config.yaml
positions: "alibi"
beta1: 0.95
beta2: 0.99
schedule: "wsd"
final_lr_fraction: 0.0
doc_mask: true
dataset: "wikipedia_en"
Each number is 128 + 32 x the weight over its row's rms, rounded and kept within 0 to 255. Layers, rows and columns count from 0. Numbers have three digits each. The size before them is the row's rms in percent of the matrix's.

# layer 8 MLP down, 256x1024, rms 0.147, rows 143-255, columns 832-895
100:111143127114173108127134098093150152111116103117156143106090089117157143153148075170087114111115185128098168149112107144152123077150175166119147088152082096081122107123169092139109166126121122
108:122121158107217073143164138162229125106132160145110082146122123098139099058134156109106162122118135141108099149194117157124165097077122067098123121215096115125105125122078159088133074096078123
100:115105107116158117158058111107109091121115118168151197143163117129128080123097095132122143142149161126119098081160135067135180179104187121122144092149204146074120093076121143082134121146140053
101:150140076176156142124127117174134117139139140166159139223129127150114118089151121130153084109091097123129119159132114101138063120098124135188080110144114116207116083094106083156125084097127117
104:183105108132161115112136128111115169110117113144130164158137112138132090170145196147090066118134076168140057154103147113136135066082078075136045112163050103112177133180129170086140128161128042
099:112136150101114120115134086120124150124103117115089120162168088067158110129084111155148098068125169152097092125140167086088129201121120153140085132186144163140139117141129107116143112114130097
103:182095149156168121169139150136162162104175115127160159105112153083164118098120166169157114111168164129104141159126114184109172082042096128173119118147102147129164181162186174160071125188105162
104:165144102140097163151116134079092081138109130076146154094230122125149181148181236070153148170132147092180179133162109148152130099067062123166165124187173104142127102110059130142185148128127046
099:154193161135152126128152154106101125174117178090176110157128124151159135105135080147145158165104152151134108077145126153132073112121102126137124146149142178111138132080087089129126120081133099
100:122162109093139193109162114177139170150096119169166157149166098190058121151100067097158110126150148159141075082133117114169186075135152149137178110172120137108110131081181125133157136136133208
103:040118141118135125153154092148137184096094086140126172125140151129067097138144179165103177129149169124145152125156100160166138186123098132141190094085094165121158142160174139175142155113202159
099:113169146091111118137164128167080129138108093147104135069159089123134145185110105147122126113112087097137110077072134091073125162144139083104132133166139136118183056130087083115105126130123106
102:118152151137177119102184131125076101087130125109106102147131123137197127150057166068113082097159060096136095194121104127100151118163070077117117092118183128123085147062085143109074096123126176
111:109067136119138160158118119130107127149163117129125171120101092108090152155151086187094103117100132159150101150158114141118138150146144117116144089187187094121145109141127187146103184099171123
096:162145138101165126204179124091119134139090135099115133134151134093164141092140109113137138138178070144128124128066137166129152141131182165126093077141168161053188150140101141116143181098123148
101:106098122156160130133093111087109125118143121123098126159127129141053182103098141139141167134139105135125150076152098211087134190169106174149117167134136186102176151102150126129104120089130141
100:104138178070114135070144115123119139143119112137133157099154111138187100189137088192129090105108043130153201152073115149160183109167146115174199112112127120171119086114114112116118096144157129
100:083070152137119122199135155131169169173137107095128157144156146073165170188161126108102176100117144132136128054119141127139145108127099112097095162121168096119138085170107132086135099126177144
099:118141177135127131172119115106118105186103140131121168110092117159084165078109128189119111129135149124083070070162114155163149121176152175115166171141152083141125103039090117143133166173143134
094:183135108136137123152164113187126154077110136147142181168041125114085128154149127183121135134148199101161111176150112107142175128135141113177105119119164121121081093089144110051188107130113122
102:164107171109125151187112122131125127096144122139078136115130126113165115095144066174130152149137148104121124127201130100090110131129193143083149113142115107204109136153069139092195101125122191
099:118095117094179142132105107161116156120139076111173140212126090171121087148116140128142137139094188172116092151158162151182140111115094133162130145162165130108124203117075059125112108113151151
101:133127147117179085067170076139103147131126110073063136139137155096127196144125129119133166065083065137103128087147139092194103071102105121097099159109151140096184180126155141080134069128124109
097:154062180113154116131080157152087078163104080163186125136145166138114072087145147136046151166155153155176056110143123148111104127182153083156150121124082093114101138044120172129194130136121121
100:053173097111152134141072150112142096147094162097103122086131203116136133154129078141115122079176082129110145115128103119149174091019168101118160115126115145125131115115120176157127147128172113
098:083099174162157045145126126137092144111090153126179144163190143163137095089103146130088059134121144141140067110108081143116161136144096143138164114126153109079143133070128182129090074115102077
095:164099192162137217086119102094151163125058111096118117141144092133145129141128101120063120123137130116181101110115128143095138178108185145161122097063096171075136098126092127123141151113100162
100:086137048146139156109150142136205068135079130176146137137093097149115167161157080132160166112155082086140116183146115090160100133090153124101097089099119200130098139089148132131129099106102175
099:074088137119168184096176168112079072116093125167083157064130166164105115124155126162175159089116110114133120104182162111139200122091099144099116163080151077055119122127071127134139120129096114
101:175166132098138142104173170108166151139167136125083121153126156199121111056100060085141143120132083097155175126158101133128157204079157086075130130119135093136130151141126173132147131146086165
097:105136086148123086092174129162134107177146110102141105182144151120183166133158138085147117120131114068148143115090137135122074142078086128135121144095042080113096087093157123169148145149095077
101:076191123111154102072144157130212095104110126127075102106112120155172122118111074124073171155187085108094122132139125141143086135163174156137092117076147107167110203116124089081185093106165074
102:092131123116101151099149172101150119158129144201107133126160103154122138132144150155105186102115098140136092101077157086136113095106112138105101147135149212078135117103104172148114087125110137
099:128155066137112130179165094159086073141101166093102101144123122153179155173086120129131151147142112134103071150125063108126145149126109131141157126122119149140080151137177080143094096147138133
101:154143144171099107114139055140126137118184090116081098161073150125118121120119126165120053129131159094130130136106122055136097109161112144094142134147115127073108130108162117156153137083173154
101:166113110095139132131146098138108096139139156167151172092087098110112162128143140183140175099154148142100160118107122128108148148147183154209135140083095114141167158164136147136167134121091101
100:147135123084070108149121171154087135075082112104090158168084103131136083114125133129152137098062100165150141131131155117102076155091154131119142123121107096120145114106141156084104123095139095
102:141139186155133099100120127109100080115160108110084110166125096169144149179146136140111133097126085063128151098122066100123133108094142142117128095114143141135175108137109139108148106170122143
105:104145136139159125134140176118109183174197157106090124068159102156153124119086143120174062109105123169120119088144159139167131153127135148143121112118121084149141144124154128134109155114169101
095:144127093146132122198134097126092165085063111120128121148074074118118134073126126126128098112126151120073139129153107109089118078205164104112172133141137158133173133152140082128098138065118217
103:148164102118144123078143119140155120149115120118107154157122114109166052080164106142134115135097161161127117162190060086146160118106117138126152139134139086126089096112143135150177092120086104
099:154131157143133110124118110081144188118157119109123083142156143115136134084104163138079121085139127143145095140091103123092126101168146100156107175121105143125121152138131162171097116204169102
099:142099076127090146108057086161126187126150124164138086084123131114127142114134129147143066106055171120141160120178155145084118111210120129107125157145150194150101058109085113176056122075136151
102:104098144138139118113097137154146200119090103177100116106156114112089152104109152097099124141123095170142075157147151082118156106180149161145064049145126152114155147168092160136153069105135178
095:083129099134128172094132141164111139134088170201184084102136143155119109166116191186187151154166154098031191154096178074120087122126101136103147043075102092206112081086129190112105174134130155
099:108114148088079153101165108157089117147101108102124119125128152108108124099153212150172118174168133175098066095149111177069155105088102174081125113161118172128154138084132117167127126124129128
094:110149159080198145115142122119099134088143120112148147171127132107148130129113134196113118183090190115095150109144141066164124083149126154112118148106119089113086114158075111134173134152152127
100:090165143161140119164152107147079128162112136105122152120148080148109148142195158168164207126097115126090100140104131098155117141085095165112081126089172161102145197128113168044046173101143093
099:123118042143111080140140119091105063084088130134100148134143156188117089144088128102130133136156105181141170158204138152158084107133184162144171145121166119155119138132153122167118174091093173
100:144167106134154139137123102171088139083114153113087155174079125159128159150149074140140077196143096169132080098161121189147115152181123110134115128126114118159091083147150124084121135094137105
100:139157078102089089215118109127126169185104075106153212115155125078117071054156096142091100139121129080166151084128113124119162146154151114171114120211113064136119160105151181118125126120111122
101:121105122102087123157113162185166143140166101114106116106162103111166157136124087143132185129139093130096138109126108127094159142135069129062092121168126190114136170138114120117173144102131120
100:088136111117062162126166161109102120127069118096138122097158097111150103112146104110164153142099129185129123090080184096142123103133106105144142142067103122106117131168140099152121157117154107
100:138062188168080134131128134147179135188143166133133029097186174142121116137058195150123131103170139126096139146148094190125108113158102166143121094115134142131105109143163053135142145150101094
104:104108158152172125091106115141136165073142117125097152137122134165130145151167108065146132114092128164146154153160087109148149151151183118131146121132127115115150106119151139123152101106058132
096:089147155158125091152103207233148102151130146154108111215131114084110080116096109144150167172156139133169177123078155124167204098086160176131124108166146026138113085143123168127093140140105093
100:120069061110058096113162118136155107095131083159081081155132141075165115093140120132090123104099127104151088178117149130170221192165098178122087124131111080141106128118094151058133106099126135
104:143152139101155086103145153123140117161132156127125129100202143139146156137166115151111081142141123177083139107130138178111204136123141167097196148160128114112127174175179148147080079148158119
100:123211128070089110120091163107221162162075144138121112117143111119128085163128126103151136032173123150047080123190149157139086051039147163143113119100133132159129092121121109135182072093130135
103:169174115134100092120152124138128173107131141142120151142166080122091063130123142092145099152092140135117158127158201155085152135136136071060127069141162133147123123121142154146113166128162180
100:096088159152186131133106151065158188152187128061163149179087165163109181111115091120134158100158174133092156073140154163134147153153142143139156094104067126173102113097113082116151118077119132
102:129117139118088082160110139126107122105173138102123099145123097180167154180088044131110099122116187133120173175100138094149143125076065106093145135109132179181115150169121099111090116101133143
096:135103082135145125138126156166124167111131107066136124107146110105173089166135091113149145152135126110099135140147129064091160121166099058108104154143091092155098136141079162160134182134118084
102:146133166163083067138083104077165111085095106109100051123101125129111133162135080111117136072101178115113123087126110155142082115159132182038129117101157121151066089112119081130165103165155114
096:140135168150128079178133116118115155072118113126101132066148118142111120113162155141122144173161075125125096150102161188107121137138135105090069094147102141034175141179095174136067138130126080
100:110187137146129125161143171174103134154131128192123153129123096187088081153058129140176126128103131110135127140177153112143158134130103031165142112181104130172089148164165159094136093164139171
104:206126111124167118054118099183131092205126135098119153118085121110119118125087083074110119088168160134099170044151112150084090098143172127038092091145133200141128153119105165174119135081155094
101:098144094107153187142127086116173170125074138093108124084154186105072060150079137131132150181168136123137096158154120123130093111155100096179097116095140143129100102105063149231104140098122155
102:129038098102177099104117130169122127140163055150123103097188145151105130171162107148159156174107121149110107131123083096128121095151124181077096135091145145160091145161133152076091108124132087
101:130103087125105189100137120148139119099055164153139121116135133136117075143101163128087149101116088153158136150122125141078126026102150136177121157100140107121128181136193083096148091152138175
100:144205063127223102126105134166109124096064107138200102128194136149082143126155066098099115149131158101155120110163128103120101195123135115170145147088161155138128135136150131109094170127155090
099:181159183117116130126145166203071072077140120104160149081132104154119165083141124099073099133135080147154151077193084129064119165116163143086082159164134159118088127151162139100131166074136085
098:148104119170119179168112132084116091219097138136104163120165076140198100106135144068105066109144094094163138131124148123144145144111041105147163157174160101086107130154130086123096173150134178
102:186054109166096159125173109126197119141149136144058109129154107136121122139175103126134109103103187077115147114106127100147081103158219134136093125076162153106116086141114146134084129085145200
101:130203181086066140131060165109111151132138113156154100162169131181109087101112105135132092166174195191170162119170138073142135088137107135140142184140083083087143028192147123087099049145129128
100:168131111165160133133133118174119120127158112181113147149161175105179131165153097123119123134163120122089109106184091136128060112102167184183159107152094142114121175141135130087130114106169214
102:160109077186088080161093160106154174100198090143116121178156132124141143119174110157133108178117121197104144108143155150141134120140144098109134090192148075089150133115123092156125137108110157
104:161109059082177144183102154116079088107123152110157110156139121132096147130156055147094163076141097074156135150083133112124084107153093117091110151181088113151076072075140149125104081142122179
096:120151158194129105165160128137140069150142106135090049154136126111116131151140151099187124183113109087129130188163097102105142124104136121087134131162105095095122147134127118153079138142144100
099:203129172112101129072157130107158144115145083116202169079100168110144108135169105131070179139114094129110148126119210070131122170191084108157102117061180112125115089158165137086091179138126180
101:193162070126147116114117068129120167150074155110181119074122132162157138122060171090131144121079108147138097156132139115205120108134142142061112161100098162083157119116106144110144208117191140
099:145134134144108125103103123172144145152142119136154155151105093089126168123116151128203120125089155167162132067180069150123187108158117164131186151134172028117141104178106166082133054132197121
100:149101069083121129091203089127154091088180153120160115137127110133065107172094133121106130139153130123125151111090111134135138117145169079111146122159146162158126164118107063090113062123114174
100:182176102124146093154124117136055138062126123123155134137102121159137118123092108136118092168107116156155154103110101097063217166199166092099132202119146129157101094142134143113167113129168121
098:073150131144137138124122126141095121076117113148100113125094117030084107101089111097124106113141183084177140168085149152096125129177106107166159063151162160069145144121092108147149130144171152
100:126130084064143088122145115143187158193124055103081168099119132155106155074133121145108131162104168115125139099116079127134140214119190136125129115103129107191180120133082156168133205106144163
106:093087173126121113128157155127103119118144154101154133169144127102076146116125130133200159113138130101133102140086095098159111120092147152153071125115120104147072085131116140136117135127104136
103:118057087162097108156131118165154074115127132153129134148092125192156121106091138145136162085138086186096151130095104148086125123058155150126065103077161134146159121184129153073177122153136136
099:116066107083078181191149167134127129099142076168123113192072092119146073111109136137132147130129171154122112113144173098121119094184163074154121104175173133121148152103134149130165088100153120
099:175155120125162153155184195170134152118138125146077146114120126154159129173163140094094079089180169056116149161168150131203114120152121119123131187124097146108091137096139148080124123156145154
102:158106199129104127091122163132149114145132125105137143092171144140080131120139127091151129112213107109159124098096105118157146136109066150144095107106152157119116131126133155123139149122195121
106:147142064117067124104162117120103102129084109228116105142119082133192108155111107117147118078132163079122069171151097096096162174103132196255131086178199118148099116103072153134145114136143138
095:087108123119131081137120103133102084101175121125124148117119115096145185164142108179150155107148093086135163142123118130157164146148111075126189119151165104102093142118044171143173150146057117
098:083100142107168112104103142125092063114127108145081130139098075147151103113143133138069123100112121102114117075079144138108119153094150161143122150121096116120132105131144093109205166224140155
097:167151153147121138093133139098096131116163156174158091108096105149194127085145129093045107127099107101122099125119143165122090096203149123105139165201168136154062082122173088142104132103163185
102:162114066143110119154138088156112144173142160138142200117195116101124146084114118157111124161158130129164175109068145114089212109128126152106098115143121106118133140139140114158116106166136131
099:173096130113136136126081127130148164164195136141146076151099154167120133134179119132174162099094153091114113073127143086125146085141086126105139132083130105131144138107097152109152120113062124
096:131075159119113109128162097147133079109164113118066090090144163112107080100153210156131138111151141098089166119147174115127166175118080125179112150101149163056191091152120102145133116100099130
098:148142123112083107149127103109121210129082093130142167151154149170150115181127101154129148101139140116108145145144174111160099148156143155125171182129110154167119153079123117142155177145138138
101:089170091140119117139124130102115148170122138112156141061129129076152112192123132163136095199144136205103097085131126145130091147156125126095137127093089169153131126114179113124119149138144118
103:100119096123127077085079158150142115116157118149141160150148104152112104150093131045133128177105143175183112086133132121143042146101127117125132119124138127197118084161118165146172141122081092
100:093110134147092104091102121126057142209079169115108098130122144109206160131075146156105139169128148107106090153126096162155122145111132070109170150134036115150139114115112086098109141136135144
099:126082110101085124108113135100079168062174157083179071192091087165125057129117145113179108083124082109123144133136112106171129130152087123127152138139158160141095106122141139098098123154179129
095:140121077099119216172160164170086215117117060132088120198074108075163172113080140169157127107087165166168107153131189148081114126091071165082123152087136160139131117133051175114159079116105106
100:102154148111133129147114193127106119195072129115126114127149152119159170172155158125147139193159189180085214169090148114102105138127107132099158093126162138120159213126100079130146058146125052
101:145151171109128108119039154121129142147112180117133160140133125155121088150025154114087082160195119156141178138107141103184085108132127102136121063095057085156169081117198108103144095103099192
095:148096183159124123133109177144116107145143128120130153134132116127107176139114053146088132094149162131148167110137123166115138130155171111186083168122136125156155159149105164108147138111149118
098:143142135130168114187186112099184094168143149114101119132161178127106152143136137107089154147121149123112116188136155123161114134153153147131156124118122086131157119142099152118116145198130106
103:163137111150137110135086119112174084186126107128152152112130105122133099149117124142144109151119129153105089154130048124092162089113060163156111084103109141128142126190144075114127114101181136
100:108142131151127069114135103138133132109190107185139132092090197179051169163160133178076144158172097114175162092087138091128154146119148188085145145115148192145135185091154139151123132134162127
098:076170121156123180162129080126117137207155112134090135165165095096125132120181139158157128082115175117134140150175076165132162145185108073105169143168105119113181127090120183070085121073134097
098:087132113130101156109169129138124062109181132148086129155115113128078118114088095112112081125146167136084094120085130110155110147182143143134165141132084126120181160151155065134099140119077114
100:138123165103114156107116143095107154183228168131173143194157123128133127159185111168105185169126143147115176132113150174125138114141140068108123128115126181101094132132145233103140133131111135